python train.py --n_head=8 --attn_scale=0.125 --bias="all" --init_std_o=0.00287 --schedule="wsd" --train_tokens=586900000
Each number is 128 + 24 x the weight over its row's rms, rounded and kept within 0 to 255. Layers, rows and columns count from 0. Numbers have three digits each. The size before them is the row's rms in percent of the matrix's.

# up: layer 5 MLP up, 2048x512, rms 0.05, rows 582-681, columns 0-63
# down: layer 5 MLP down (transposed), 2048x512, rms 0.0453, rows 582-681, columns 0-63
up582 115:123169150104110120175098116102106156146136139148143135151123160136158173167132138112131127139138088150152091127148121131113143144126117130112154097153143159129141113105086132103102106107091117
down582 121:088116088115109139139108122109134135104073147150126144115158118109158144158164067141149089151119116112168118157182154188121109164145128098084105112112112130129113133127096089090136146118129084
up583 097:105173154162117120141130121159192107191102101155115164121154133156159104141164117078124134161082102121106130123105092129110170127141093137132150122156096112107159076097141095095157109138146103
down583 087:138132126138079152118115138090093125114121152129149126156141107151098129152098110116121139167154114128118123138152091082125167106130125168108118142123147107140115149068105159137174120145110127
up584 100:106095098078152115185107125122157110122164107158099122141151150145136173154141176093119110147133129091123172150126160116096169113125144109151095146077143144084107119120113162159123132163113158
down584 096:107139145052101146115141132126098112121139121146160122140076130130111142133163122158140143143144160137105121165129106133114152147096124134084130108129121158129114144114138146093105121129190167
up585 096:122112145149141107125091120172131155081125124093099117086157158131139140134152127127109155126098138081140129138136096123113106153112143132144118140111103121150163151096111171117121137131115089
down585 091:131151112137169130170097128107137105138175144158132100144138157079128145185146102143179111110145158123076127117150112112085111144133132142112133146140144163145077113104133105102111155129121152
up586 109:132130123081144135156128149121091110122142180155141151166160155115122126138137133096131126157112127155116130142133068176121144115094084140124146113123167159117087125139121119082099139135164160
down586 128:101140093152131172121167153138167152126138145121142137164160156132132107139129087113125124134122110114187105085127115147168053111134121099122190129112116144108138150136142160141158185134129132
up587 105:097177121121119085091156115146138147158147115130177156157127159125137100147154150147136163135138144116147110110116102151109147110122132169149122120146147166133100147128095164161111126120140065
down587 108:117105114119123120121134157114150182124113109127131112115155139153140153118142116129143120114142159143116110118137151124093172086165160144085086144158093158129138158121099122107151144126133163
up588 102:145099149164149110130124132174115108162134151134128142155099100180067138157117105142109117170079115162120119127107114135131119134124105079067120115125199081163089111144151168185117084078113129
down588 097:108114105137117122151143092115147125132135140109099129117117110139173136131095142123099143080113104128190147110178158109103114122120169116129110137102096170135133085128130128070162128096134131
up589 104:089137091134136119162139127136131125124111096131138136081151110122095109117141181123096138128119132129107141128087133129134119151129101156109134114150139150173136119146124119194088154129085146
down589 096:117148129130139088142133122156098163135131091130114153154094140132129125108114161150142168116159138088104122126100104137130149162161092137142110126134122103133105126118115104167147137127124082
up590 111:106164130097142160120153105121142173119127129108131110147114126130097131129142153133096087184113132107125139167091065127132178103115100106076083154119151139152116166142117182132143121142172111
down590 117:134111143104142134151084123175150178133146168098085162135156104120082140112142142131112136124133142084136135141124134163165122117136128150129118115129125133128149131115097137147094160124118125
up591 104:140123057139145145139128105115158139124128145098134132090113149132123156153140117123144159142108122159137141148105104155107142097108104089124134101110105125155104126059132152144137153120111109
down591 100:151180137116112110153130138159155123142136153143119161119120079118157131152134118158146118183134163096107119136121150131083175148119149195125111135161116154134146171102123106098142138090094132
up592 102:131104091123141118127164152139110095098118113133143133113082098141130141162099156125062138142091112144096132126109149130117120150131161133127156105125140186123113136099127106071116140121145129
down592 095:126108113147172091147113174101131142123143132112126081140120095139127124101142170106102122112163121133134125135154074131139115121106146119149116133126110095088178137111104123123156143101125128
up593 094:096159101130146138155107114128108122153131121133167165121117124127128101113130166065085121193112110134083100126161105137137124118097097122116116173100144120157142143150163135104117131115130082
down593 104:116115113122112126102146079140092145099071166127137136155120157116152116159142123150128124124109160113134138160182135153140099150107110103101101126168123133100114159131117170123120131137128096
up594 097:145123123129134109076149142126104115109123100119142087134133161150139117132166208160114131121143083163162140127129129098101119143121109119127073112065126111145102095100119157121113138118173136
down594 097:154106125146109138136167137127139098117126103097138101096168190126103116144128086129143099075149137171143137094161145148145158122149141103163121115114089153130136145130140173125144121162136152
up595 104:138128131180131086122163116130149094163110131103128120143166137124151124139083160132138131107132120127119126148105116188141151102114133074109134101087138135128097152170115142194112148093102066
down595 109:121128136141155129111168149135174131138136121128156098140166152108144163148129094112180123120149150116116157148097094112183151112069148138120109142124122147118134140127141107172141107115134157
up596 096:107112099138115085140125147100130107136161117098134119131095132133154128122141155102141117128141093088151127166144120114046111152110148142119096130119167182141144123153112128102152141137125074
down596 091:136099139107165139132119094143146121150107117071134126091128126135163138088153111090176121139136094142142157118154144117121120161120135112119128175135134138096115119103137094143148100091178132
up597 104:063096116180104108100152136125164148173130134090148139085121154117170153143127127130113135155102133161163118139149130121122120123132094125148080117125078123107103061125105105157141119154117123
down597 108:122142120106142114164126124146153128147116108123138121172118162149104094132124103080129166144169134127101127154145130112119100155148102150126090142112120137122116115099144118103139166144064155
up598 087:116106144133133046123123116141112120166132131129151161095151114131163143129128156125128146128165131118158101198103100136148102151055114091144088159101142087178114089128118102115118089075088113
down598 087:082144144145105140109152126111127135101109130149126138111094148165112142117135145143098131128119124154084129071192132139114172089183136139143129123119127151124136129129145167091123156159137115
up599 100:136175149124136083124154086128097142140115161125143088091098156128129088140113158103137099108118122169122144152122133160113175106124143131118103096139132138121101132145126116128100147092140097
down599 102:100128119088082128152114150114166115076138177160080123125095119140101131085119109152164132121115158141158093163143085130179107106135156149164122124136090157093097118105183078129165138151134167
up600 096:093157170114131086119143114177146128113137078126129127165124118136149180167116155129102131109144114171114140145125124143088104126124131109120085139133100174054097095143119157184150107110167150
down600 098:155116110129118117117147135124103067108098112105130160109149122158147102177146122163115140144139173120144144114141167142124093114160149192127159123115121090144134100142115103103132132094133157
up601 088:131101100191133148121162150162086114109123124133135143099113172161139081163147155117104125149126156179112140141109134100128133132112116095096141134158180119145110137118130106116151123131153131
down601 091:136133134094160120131135083102177113157110143121131159134148125102129194102100081153144143130137114091107098121147126145124137130170135148162133125139076139117146104106140184149098165105089171
up602 103:109138095160124135164116122149117108138133135094116123149142141152163140169138120095109155151075085182139184103140157157089150110126137119111115136080155113116071096129137110152065124134146140
down602 111:137121086159101084142153117149125161111136152145140166101151110095118102142145106091134129141114128187162187109144145158128168125143122130147162130151125135117095131145127095124078112134138121
up603 092:113139085187140124117134131163155111132139148121120112092144100161184134133140105094132154128107121091161138095108130121104140151122142131143112146116127147140163141143136140111143102151105139
down603 088:164127131121105144125129161094098175109159127148120122102125150094095125125113118134184105148154121137134107147139131110148126125163151133094166146151156134140103109104109120176161148127106138
up604 102:110104113108132119129116107138150134128132123149139144111115130147137111173125123142142128158123116164095117189136147125098056132134112158092101127123152136122153138097105123124137117095166097
down604 097:111161128127161147167128159147128075083145142125112131139141077121156122103123151170139137145145129093104092136153136145118118115168130145116092123116099145102170106108107125087151125127122123
up605 105:130158119125146112104135145190129124156131124131129131144140152125162157145149106161136098136086095111096153174136098115084117063066129193138133178128090165122107093128081109107106139148141098
down605 099:130145102114116111097127136128103151143140138111119117136125095126130132175163137136149147199151096124107094156119121134157144099122115155120131152147158117129116121136160143105115130172145118
up606 107:132115162145096150160108105137104145132133145179132152174131146120168128141177083127123101162137136129149128143122119139140109121090129130104130112090165151149103147095140116135127100183092119
down606 114:126114184172138147145133100126127126113150095168116154141120079145122121158099136164153149126193110140155158075116126147187098088144122126064120171132134138094114136127116156119112133147099167
up607 097:139152118127143105110106095133125175123121110105142124121152132168091119186144113117107132114088116108125158132121125115149124123148137136144121140141118143137101136127124130096116135155127118
down607 093:131117119181111136105138138140155139130120106073136082120167130162162143139148117163147142093166121149112119118131159147110138099102107137109127165114167103107126099119134198133127144139115172
up608 099:099113084122119087136137135138171133112140149117149134114142114121160152151108135115124150139063083113149115187132131124130149133151119156152112155150128154141131101078082153102137118120110110
down608 095:136127138106160099171102128181135148093159078151137099140131109107103127162084088139144100096124109110135082167190134119166100098149182125173140118151141126130156082131121163143113159169104118
up609 103:147157148127126112123124138114149138147146156149152151107100079123112105142132176140106083136127122094144130170083066127098109166104139117138097135146150101135137138115163117144104103166140130
down609 097:147129122145134106129140161120078106163131122137154127127147099121116113183156097119118150053167115165162136102138162153091126119140139094174140136129135125106138149139138155082150103163142152
up610 110:085122139142116105138118127108158097178143128161126186130122138152120137161179141112126135109116147161126130161088142153088145109128129093128132129105158154107099113109147130126165095137112131
down610 106:124126128137116125113113116172102104071105147146075097080107116121114136138129119144131136148143156144083136156127114125113047179150159116152144116149118075147141151134109160061166121136102135
up611 097:127093134150114168077073132131088150123146121142170117124136179177092159091130125124130091142161127115102138154069142139124155118125117116152075151101127134141154122094119131157097120136145108
down611 115:136125128149134130107098089121106157107093093165151079140100129159119146135163103150146180137148121123116155130127147162109126106160117086089119105104090126110117106083156137132069135132167127
up612 099:159138103128142135101092130184157133137136151120123114129161107134148134122125115150168157136094115124145124104090129123147094136088103125135084158107147127148169065128142146100134130173090099
down612 093:172142122107126108126097119150118122138115124145150131151135098099102119132118133138086130118119145149124128110134110124152096150159180118152141148123123130118133179173119099147144147097102173
up613 099:088110127101113154123168123133168110141115134118170164141142120151144087135155153140152114133131122096135122160137121116102120118110125086105147122103147121154112110130140180111159113127138125
down613 097:154126127132110107108142118186141139158095120157117125167147119087112111141146130131147133149147153100144096130146091098119131123124110135146139137125117128131133136186176139151123131125143107
up614 107:113139145134159105156158101119103126127118180095136137146143115158109135153140130115163147150143100134094154158128087142139116130134115104107086105118136130134148101113116110103122168104123095
down614 105:086123114155140124150143134144106114152129130141117099163101157142153077143132087130129158077100131119149105105123115149156154118157157092122158125116135143100098134171141097094104172165104145
up615 104:091096116132134122124141104118173118134094142144139095101172140138139134144120155092071130173127102171132134108111128150135112104137093085107124104120164123126107093118137140148117096119146116
down615 102:111149144129097109100138127144136113099144137122106137088099157104162110141105087144158142093102093125155091122124127130146159144095123142116158154162110143099149148107155118180130149116070115
up616 100:125150172077144105118133160114113077120112143121137121147124160186155132135126106173092140115075135168083110139075083158159122147124099088108138113135151142118134149180170184113088133148139127
down616 101:134139136137127138114087147107150123101157112172158135154133128107126137126130070138143146121133124170074149135122127128103112095153119122071134108121153132185086147136124127136150136170123137
up617 100:136109107162137132119135107103130137152110137134128084155151087133086112157090139091110095119105101141135133112135133113098125094072102111113110126114159123163142140125110169138128132118133141
down617 098:114095124101131142149153159082130134099117157138063090136152128109111117121106150208114132113144169090097121144144159187143126141139102102122084134148117113129136105142151091140124101132138115
up618 092:141161113158099145144141122102122149138168142096107158131092114164150132125156109131110128118089077186114118124112115121089155137142066121111094134118165135137118143154100168143129135114128121
down618 088:129132176114156133138115144111135131130082161147113113145111128179099158108096160155144153145119171112141120134120119110093122123145169119112129096146119199116117131125118120102168131164131118
up619 101:122169123106141162095137087119147162126085166151138123171124145171133125137130130153127104129123105136128140081142146108106105096101127119124117105105165137141126098107104188114108136158139104
down619 101:161142101108149099088136130152137092147172143115109153156121098128097101132130097137116140175123125123170122117148141133100115133147089120091122133135123110166102135100149086145164127086150099
up620 100:136126114100122136151118144134117122124131114108125119115066108141127154177109152072090111134109102149143112188125128140141127135103118127124106112138151141128155149166123164130185142128139135
down620 105:127142131127141120165154142122122160139120119187103142125095157128114138131108134130140148135141154115120139169144132146164116095134119146150172100113104118104123122174139166132134180119141158
up621 099:128119104157155138128103078155134124142086128136149081145106121148126138126114191142144100121096120137120123137120085109119145196116115115148079179127101117126164082139057184092102153138114152
down621 095:125097141103118118149137121132104132146143104185149136117136110100145117149168130160158117169130173117111091128118186140142097119125122111098124097157120101096073127144134154142109136107067118
up622 101:136154098129160139134126106185161143111117140105119128155090174168154164123145142079098115154135128167149152102138157137119077144053106128090119100117104082139118114124140134102106107113094125
down622 108:167077130096094168125132122161147136115112095106125187113128162134148145135114119126156127128127119134164113146123133125114167171133149119107138109123121109146133134082120119093096139153113152
up623 098:117137121086135121106147107150164134150123113135099157123130123124122139091136122178112114115166125107123132154094087156157149110124121120117161137122111148108142120128166109152144145141119124
down623 092:138155150152128145145105189152140111142166141111139113147131121145173138126141124149163129104171084138125122134140141113134098105118121158165162146107136102170137104144111122132159120168092131
up624 094:130138143156168126167107062102120131161121115139127149093152124127152120143114169125128162169112111099106131148127072150127094103108136108147120173132164123145141111119131144078148111130117116
down624 093:177121152121109109095138119114135090118135126134130127102107122131099192123123119113137111120125177135129147106138151120095115134166121148130119106120117168124132112162095102151107117159170144
up625 103:152114105134138146154159058131159122097145148136149128129090110150118122124155116108113092131127095169109149112108147131077130145093110125118102123115123148129111117058083124127092100154122120
down625 097:135136140121092107109095126136137141078101158143123127064161115125095140122123120158152093136154139062102101132156119082176120107099143164140125139172110111106072143144138121076115104135157109
up626 100:128108094109134121112130176135115134122129160130115088112160138133146164153152107151088141186118138130123123140112129136131131121120077184106095120171168148177137112116140129117118108134127146
down626 096:116140102109140165133140143098108123148143115143119113117106135126074140141141118074127123124124185159129090154128109146120171136129111103108101117147167128126112147100149162142145114122177110
up627 105:145134162114107103103142113087088142143109130129147112121095140177113127128138162139122127141140110133107147111104127139127133123138114177117124124139100097101136117101121091124144125163145102
down627 102:097105141124116084159119124131092115099129138138109130090135135115132137133073147151104125123120128169135123070135133145093081131089084127100142110127144092110116106158146126123147095149109144
up628 119:117185164123127155142120113116142145120096151104145136134132133178116128120145102135109118192115126149063123129131118100129081106132123128138126128121122145117153106144138188126132104135148144
down628 121:141137153117108172109107113113142169138197155119132117109137127169137138111151114148103147165102100129112124133123144061108106124148107108126127186141115151100125118145116135142123114153131107
up629 092:119140088117123150128065119119135149123125151135173127151192077152129148124130168106123099130121127112143121144142083119132174100142114131123116126143151158135137138135110082117193094146149116
down629 098:131151098120132144117155115113122159100147135132163160120121110112121119142117124101108140129155114054135115173192143102164105127131123146187136141170101104111116118104151112143138122155127115
up630 100:122136133111133137134159108166116136133118176178114179103122084122159175170183163157146123112121152136103123145048160130174170126123122147111132114111118131092130132084102124152087135133138133
down630 099:120104131125096137164092106119144153123140137166158155169126108125158127110102154136093088136158086131118129126129135113171129087076092145102132142104124152121143136124186137122126139137133147
up631 100:127108113128144131106073101141139124113142102163154136141136138185145137176139124107139163107125131135120137110106165153132111102107115109137108136102150150079155119107116202106122126123169087
down631 099:115148133147104142130142127125129138147158133112112167096130079107120129137126140115076145138111136126120203164143173104126144128162114142125150137135127124131082119112127055125139110125128140
up632 102:079132114136140139127129118159183181132162147139149159113106155117094146118149133123099093108150140151109141183114085150080134153120125144139146141147129161146168114070114149170152104129141119
down632 102:145128115138133150109135134140118130129098163149157107097131186116127100098062126127141150098140120092098132126107094093142150164102136126136115130102145106137111147181110137150157129143129181
up633 097:133113144116123132123106156130107096141121167102123139127134127135112148154114128126118127097117080128122131107123109157106133095098104144144099169102105114132112113172139139097134106165129140
down633 095:143107124144140093133147080168159116155100127115156150122126165134145123113136154123189121127159132138112125162162145069099124100148131124125138091145136116149135121058130134107177107088097122
up634 101:141109129108143088163119132141140092129137108096114122114135095136123145152175148153103098124116139145155152148139110100112122095136074157125106141108132140143138142154117151142097119130139156
down634 103:149115103103161112118131120113084106140144114112085146115080094130114101129076113094111151107143150111077195130144139133133109138167167137138134104163105150103103093108129124169103130122099095
up635 101:105129105125132157118140093155089076137090182129147126096157132133164108124122079112119132175109136110081081152134107116163118096101103165109176109098177148148139092112155134120135133135111119
down635 104:085151122175139109149136128117179134161094166133148125175152157162104123139138122111117135160101160136136130151143185108077117140146078101107101094135122121151121154132114139166137174106070122
up636 106:083184119108147140097104134173140182139146142115091178140072117168150147152152124156131175147117094134117105128116148156135113110126106122117127142127097162140112153122162151123125062155116109
down636 105:129103124120117127120094122127138138159124139142099095186172104128107122099135136123113081079124106182176135136149142122114145132148155115131129121107105115130137118144114108144133138128156107
up637 105:127150175178124133116142076111197136145094118090147142117101092130140166094132140114098132212146097095092156134113118109107130158096127128139123127113128105109105106118126133064109131173100135
down637 096:109119113060136164174161137118103122139147178110129132102121167083112116129133185143089130161098134128111104132141148157136097098123127123178094139114125126106111103142135105150142093144129110
up638 099:123074139082126132198080115131178096115131124152124125107138135158135153171154134089113102167111150099132121164132138116101141140120139167168170132118108105167152107133119145091130106171070112
down638 091:155128112093114145112121168136082157091166160126132129164124134138071160119118093150080157136120147153109147115133101076087157109189160154139108136153125125089148141106124166153164124145134106
up639 104:140127079124138134135104143133137151107100110111139104156125139158164172113159144130102106114076114119106149143141165141119124085147083061127140169123121135104131084092157143104150117095142115
down639 099:129125130106128128145117119136156118093128092173100102131105130121134121075108132105128109178063148130147182174107139146143130159099176149143090124131142117121123145176117114147128120146139117
up640 107:129157135149140160135088118083123131143134144128157095112143108146107114107143125095145161119137087123155123138124124085105176138132135125155131132103111153109131169137139124143114101128127083
down640 108:152129142108106119136125115093124122093082124120121101169148119103126112116117142129097126122154106149121145149174173078176086063126084137124124101142105057087110166111126125174147118137143125
up641 097:139104181102117107132108128131130118127083086132157109143137132177150085118104125164117150128092097104136124182105107113184125163106118162102081114180138126107148150135128156093159110133151079
down641 093:121115169109106107154138174126101127135102132151110154117129123158105163163108129139153147087108169117098126121095121121157105092123138144105126122094093156117093115099180168116153151131119141
up642 099:119139147158141137135126058153141160137096119125126147090116084132150163112145116137152130138161124126115150166107136079129095129126127154123119155145113113148150160093080165106131139153118082
down642 095:115150133141093140097108166108126118120132116097164071131134145126116141147132130112085109088144130120114138161147182135107101100154102091146082109121096147103128157104162127117139137090152093
up643 096:137143126149102159142141130120098141086087135120118124119133162129086135159134121123078112115108117122130087153120110130126170113113167130168156148105099124143086139126134176126118118141131078
down643 099:113153117104112110118117132124150126160117144149141123142098128116129183123124129148192129111121110126129126143146143150109145146122162157154098108128137116120129127102089145093118123137129123
up644 102:133122178092134132151132155111177106143071110155123120101142111125122132146169118149110140119138145134108104137104091160154162113113099124078119137160157131119120122124151134135109112146147125
down644 101:114144119104116159147127143154144137073116123149167115107078136096135120178161142136109155140110198117127125129133146150210120106133103123104174086139150102132145162109130145147151153105109110
up645 083:140107137135137119147161115123130109153130113139111155112096106133114094169093123132090149075103185149125150105112140128157153125110111131129128147117137150125152126143133174091100127134148114
down645 081:115147123125128139116117164114128143129131132117133152125129133171125165112115173076130136147108127097145118170119079114161110139124089121101090138117118092116133155100098112131123140135094115
up646 109:112133131147125084153140132145134153114087184157096167111134105167167168120155129122100174135103139220095146115116146165113145147123095080129107123111117107158159115139079125086111126141107115
down646 106:123137181123148121085109131134173098109136158150140144091123148112143131118133125120127148123130167172124098130128097114175102160195124191100122137144146108166095093172126125114121123116138109
up647 108:098135165134154127119149165110128172098132106171128115134103092113155141129102114129107125107096142126116152081116140149110110085114111119111095114117151158128138162174107126133163142131128091
down647 108:101147131086185136118103124132089099111106092165085124168130148123128146088154138145164121152147099135138125108106159131092115093111168140143129104139140095159141141124118101152152143132104090
up648 102:079136152096133107189104115128103125139115144142108134145133135221124114178135098140114147104074158173128157131129155133119128135121077125113131098094152132112150134097121163071154161122139155
down648 101:141172123158065102134116130129123074127123132176106190136127119129118144108130085150131124140139150159136144145104135138145154126128153176143164105103171142118141133112141150127125180126129135
up649 100:102151103167114126160107090135150134129109105120112070102161153152166093135124124117130135164130132101165134110105126148139110074109120109118159093113118118122157107107134131097175101147106107
down649 092:140117136146118130183114114127094154110166121113151129164115137107162136124120150142161121119139134142148162087166172131143116150108131157119124153131175119109144162129137137111127122134155129
up650 090:105099142124151113092133086132155142088103122094145134087099145147098157097120129129141164146055068111174140119111134083132111151121097106117109168104130087140154121095112154121149105167114082
down650 090:126121127120126147069095122133112109134131149100191128136122123118098160127127166111116107119103148089132110151121131146128100099139142145125119133102125148135082130189132120142143124116134164
up651 093:133106131103111104109153152144097109125149136132132149140120145141131140113183110110108098131093077135155121137121154135151172133112093149141123126110144105159084110122144142119159124108086102
down651 090:096151158130156102159092083115134101080175116105121090120104121129150107114100160118150138113125127127165136114130136110113128106144143119143154133059102145126131159135083194080124159132139095
up652 103:106126138094118129128140118112130118162137139135149102126111122160166139115172109150116132120110082125123130137086117152128160126117120133119130149088082109117122125092124119112187120125115082
down652 106:109172130136106168133140165100125087177106074118126120138125119153121130145114153126142153129120128126120117147109091139147146135093075159136122153079126126129077114138128143112172099145146144
up653 096:115163140083128136140113095129099074168079103159156150124132146133127134150194142143116121121121094180130130167111054148135137144121106089132124148143159171170171150134135097106154102113147151
down653 094:081114116115078093124134103116108148124125150131151098164125141093159132121084160058123144153150154117168102131126165079126110098132167148119111152119102113086119128147115127136119129133057110
up654 100:099108146118167113143133109160126089139111147132121156072136129130144124135079193126128111132123103133095102172122113101158151092100142136155118133131138085160124117127137148155099144136146102
down654 107:116100130140140150075127134149147099108172122123129126145129183138123145142110125136122134169141136176173092109148125157101140111143122131096110105144120110090140130128164101124072152093140129
up655 099:165141111163149119127130082147135138143103125082130154109123130138109140135128115092124086139117126116118185145138134121148150137087116112122126152117164121172092095103158116122057103095094110
down655 091:140119161113109133141115095108160105113126166136173122155148134099104103130128104148077139127166148142142164104150114151132150128155109130108100113119145171146143102116148125115126117138136112
up656 092:081115115092131168173127117139151092163135129106139109090139104136135105081113147154156124125125109136103180162109140137173128143087113102107104150115106137150165193147121141105141119149116121
down656 096:154125142135070155120103138121123173107159103161159170113148190151088145168141099094119084102149133093114106160172124065142147094134145146140168138140149098151125120163116124123129147129128115
up657 103:104144141162143095127157139183138127167159142138111120100123123108157170136106130152151130119127116117140148158127094151125159124099137157157132156129126145088136152084108097118058147123130133
down657 101:082144116107133125144105168148156142089136144158122070142131109118116111130093172145099118133124145152177112148126093115135116167156139152129126158141142144123159156131144059147154132141099155
up658 100:140150120132160102129132126150100118088096121141140128138100129136126163107120151120125082152158122117096093117133124120133071151087137131153142135085123123128116134171117136136076141114130123
down658 090:123145096132129128104130136154113119147107113119169159142147088170126159113129144113145124141124108156148089159173146129163063102132134095095116121095121093154140132100136162140138109084105136
up659 098:144123141136112121148124129145122134125143129143124165113101146130098091100128116154124097109108119091131141126094115135136113135121107137135147130133119155124096112117133127124142149115115118
down659 102:134120123150138111159122130143130124151118125123102158130118122136129142088151134158143161120146124117122108104159116107150080102163112134121157142160101143108153145145144141127124116127127104
up660 108:103077161133144113129175136144098138117106147149114129124133142182104159152131148148140117109137112134135182116118127150137168156129120156091105122077121118129116092105091130123143136142120158
down660 109:155110142183150147121134111142122126145097145165172139169135166116143159160167139131098140126095165145140126114118123143114114120105132112130120129139135153166155093137111140106107158132166085
up661 088:132132070117111131128116135130112141128087136133146125095142161155130135164142107143071110170159119149138149134139089152134132106099132105141143173105104092181132170115129073131110122097128114
down661 090:094116151121155115111137174148107143138136108141120155121128117102126115137108126118119104136131142170131124087141120138175127157091126142109128147149105099111159135112085138120168105108152120
up662 090:130118137146120133103142100138116126138138109136140129131135070150143106137119132108116124138125138140156130137134078128126124101119126137096148117157146117144139152109129162119151133142174133
down662 083:124129108130159123136110183144124129117107114102143109117114131111103149156149133090152097141125095103097158098120130113107109170129119132137133131125123098114140138137171115125103085075123084
up663 102:125117136119137159122102086121102147119138148064136094155115122115129136130132124125114153148080135114114159133123140128127144144090142139154126137116159140153156100129141147174118114177108102
down663 099:080130153142109138161087139128104117128107139129136094159132124139132141132159117118157108099113098141163097169158139106085105129154123130153116103145133117107117112106097145092127134116125153
up664 099:114150135141106152142140108085156121142156141149132130092153112143149121129109143152130145164094122111112090163093121164117133112114109140121115152118126109158109078172155205120129105134095132
down664 102:090160144152122152080134106141122119109141093119129086109123137140145094152105139135096146159116137147095150160139143116115129146117123124160128088118161141136124130119118168123132115184122070
up665 095:082105094116125135155116092126089167098095140113129160142201113143129114152086109117134148128134137159143163118136108097093145111104137094132109133120134148130120141086118086130136123152133148
down665 093:142133143123118103110136089144149093160133174117125126116117093084125142145118141147151140140112107100102127090129109112174102156107103112154119117105129109120134105177141114115143139103111087
up666 101:113107162115123131151141089159139176128145101097120139136133104134127146139149141139157127158117155119103071172091143109125076147116127160119182130167110147143117143132117146141133114147107142
down666 102:095153135172123150152123162099140126166129083161151111111176150125121156134153132177128124125140095141126155136121122125118109164129123068117137111081121157124119150154113124132117169102144148
up667 103:108102092081141155072135113141176162092105137142145091108124130160117126122122155142129072160116120097155067135124129093108119134119119102066128118115105133150161133139127154124161145115150129
down667 101:158080125080111127118136148086154171142099147106103121113116159117158110102135163143118156144127127111148136133112122108125128155093157159123127088076166140149128118114127074096176109098114132
up668 102:105135098144120111102119094097120156138101178133125115084162137157120152128133111132117121170121113145124134125125140151144156180130118171118072100153139129151132101133125174077093106125137147
down668 116:102123139168105134124145156102105160129132119144145093092152136114115160189148093154166080125142095114100086130141138128151149181121138174111134113139136132126132143113122150130106148142143134
up669 103:106128140146140101112139119125121173111100163096113122121128109114133149136174120178123157194105116103126117133118100173121133149119100137130142106106119092116111121139115134083113133081130097
down669 110:104144113178142130147115159149109120139086092143126146131148100125160124144177184116146187125125123151110106122068137136154140133174131131129123114106177119104171152121154139135127161159137148
up670 099:126110118101168148135123110160149139124097150150165105141129132133131087101115166121141128147132117131135155138132095101135134117118111124138112145052197104123119152146105122119130094151081096
down670 091:121150111169136130098145129145154160141099141086167118109120136154126151141131124099113120149110123148086093082108093132097116099134126164093126128136127098168160110096132142114132111129144119
up671 098:116177131112125099109154098189134149138145154112129138110128153134128154122087119152096131142103089081095144109121126111117183083131114123153124130121092140113128121115132161138085152175122105
down671 093:143162130147094125125087147099139124126087148122132099097147103123149122109121119121156106114137100124084155107128111081138121131130119104082107170141098121139158161129144139122145094113108190
up672 109:131109125085147107174158136163086125143112137108112164125116149179159156135162138124130081124088107160107126192156135163151146089099122144142090108127100147088085123181108106125104115128153099
down672 106:137126135087119106119106123125122121108127103103114129098097131133144074120116135134120104085120154141160108135190125147070146136116118084132101104154146125165084167151147119139087122159142090
up673 104:117108129113141117137140123111139108156081132120162106137140106154177139128112124119134066129106101122071149118114152144097116143105099123111071125128123121098099113084072079095116161095115147
down673 107:117060108159173104092133091101099105133187140111161112150123119110135128145131122147088109154141168127125092088115107145138115161124140118152095134145112105102101119151142076104129130128140115
up674 097:128101131112139140141115129092104111102152142108138117111138160127134114139115146150158117110114146126118154166134154111149126155095124142168123129116145168115112153119129127104172103103113111
down674 098:159150144104127137107143137134124114151128137144112133141110094132126192148098121121112126124129127125119105113156106151107125118096117104139128085161146130122153121139147124114092169110119163
up675 101:124120142147117122068126131145105104138104109096112154122093148155098150187130157163071126110079148180118143192117116144160152098112133109141119156107101123116124105133091153161113133088173127
down675 103:126124115121127129161138127137117131116136171096159138143139085120115145109141122101154145155152083100163163091159171120074111147106111136119104128148161153133129128102174113090126115146111122
up676 094:149165148153109129106117130101147111153116163136145130109138128109127140102109091115150093110137134106147175135101093126128121118098097139122061126145134132125140117142160116088107155113159135
down676 092:141137109143125151075092099096135103151113134134126106121129100104142084107115153122085131147150103144103105158146111142137158168166128138135113122134137126164129144109116128102121178122132104
up677 101:106126115133143180138143138137138110129148140155090151094096119145103141122093109122118119167123124098106149144120145084149129129120159134129137122113096150172113141108179125146120145199120131
down677 092:096136153154096168149132153171192123140145139161112160131106120138095185105098165143126148113162132142109144123114135141153099112158107173127091107137113141103137158067129134146132145147137116
up678 098:133169100159108137099094138145089150108106155148149116131132176177150140177128149132088111115075114170117142140120089147125147126135144116100114133135107116148109157155156070135158111092178094
down678 096:136151150094091112150140131110110125134112155115140156125089134110144113106133097150095128124128101110148146128140156105162103132118109121125105147138118128126168101103159107147088098130100151
up679 105:129127139087152122116128169164124100124145114106137117108171118119121130150140106160133098104100165115137121150072141165091128165130134115169065193114077105102136104170112149146119137159136093
down679 103:153121158100138157144137162095152165130094108125107119135176143128114159179155118134128135110122148169130105127124116084098120129109097168160130104130130136136143116124178145114164144140155099
up680 102:132115150087126132114129104135143139171128096119164143123179101113148107103110140158155070139154098127109143155136101118119126126122098133094138118116149139133141090066124073103154114102156157
down680 096:176147139134107127134158154097149110143109112103090147183171132121152109154138129125129144126095122167146082147152147124138139162139181124091121136104127139134145129172148185135110126126152171
up681 107:128126151136094107151112130136100151086113121133116116112138156130141108149099129119076127141138152123133189120119128124133133151114143117114135118124153144135141119108108142183168138170100114
down681 105:132156138111125172123140139101086136103107131119108133131127094124128092171086105116113158110187132124133142076124097088123168149130145095140133153116107112126125115135163088133089109142116119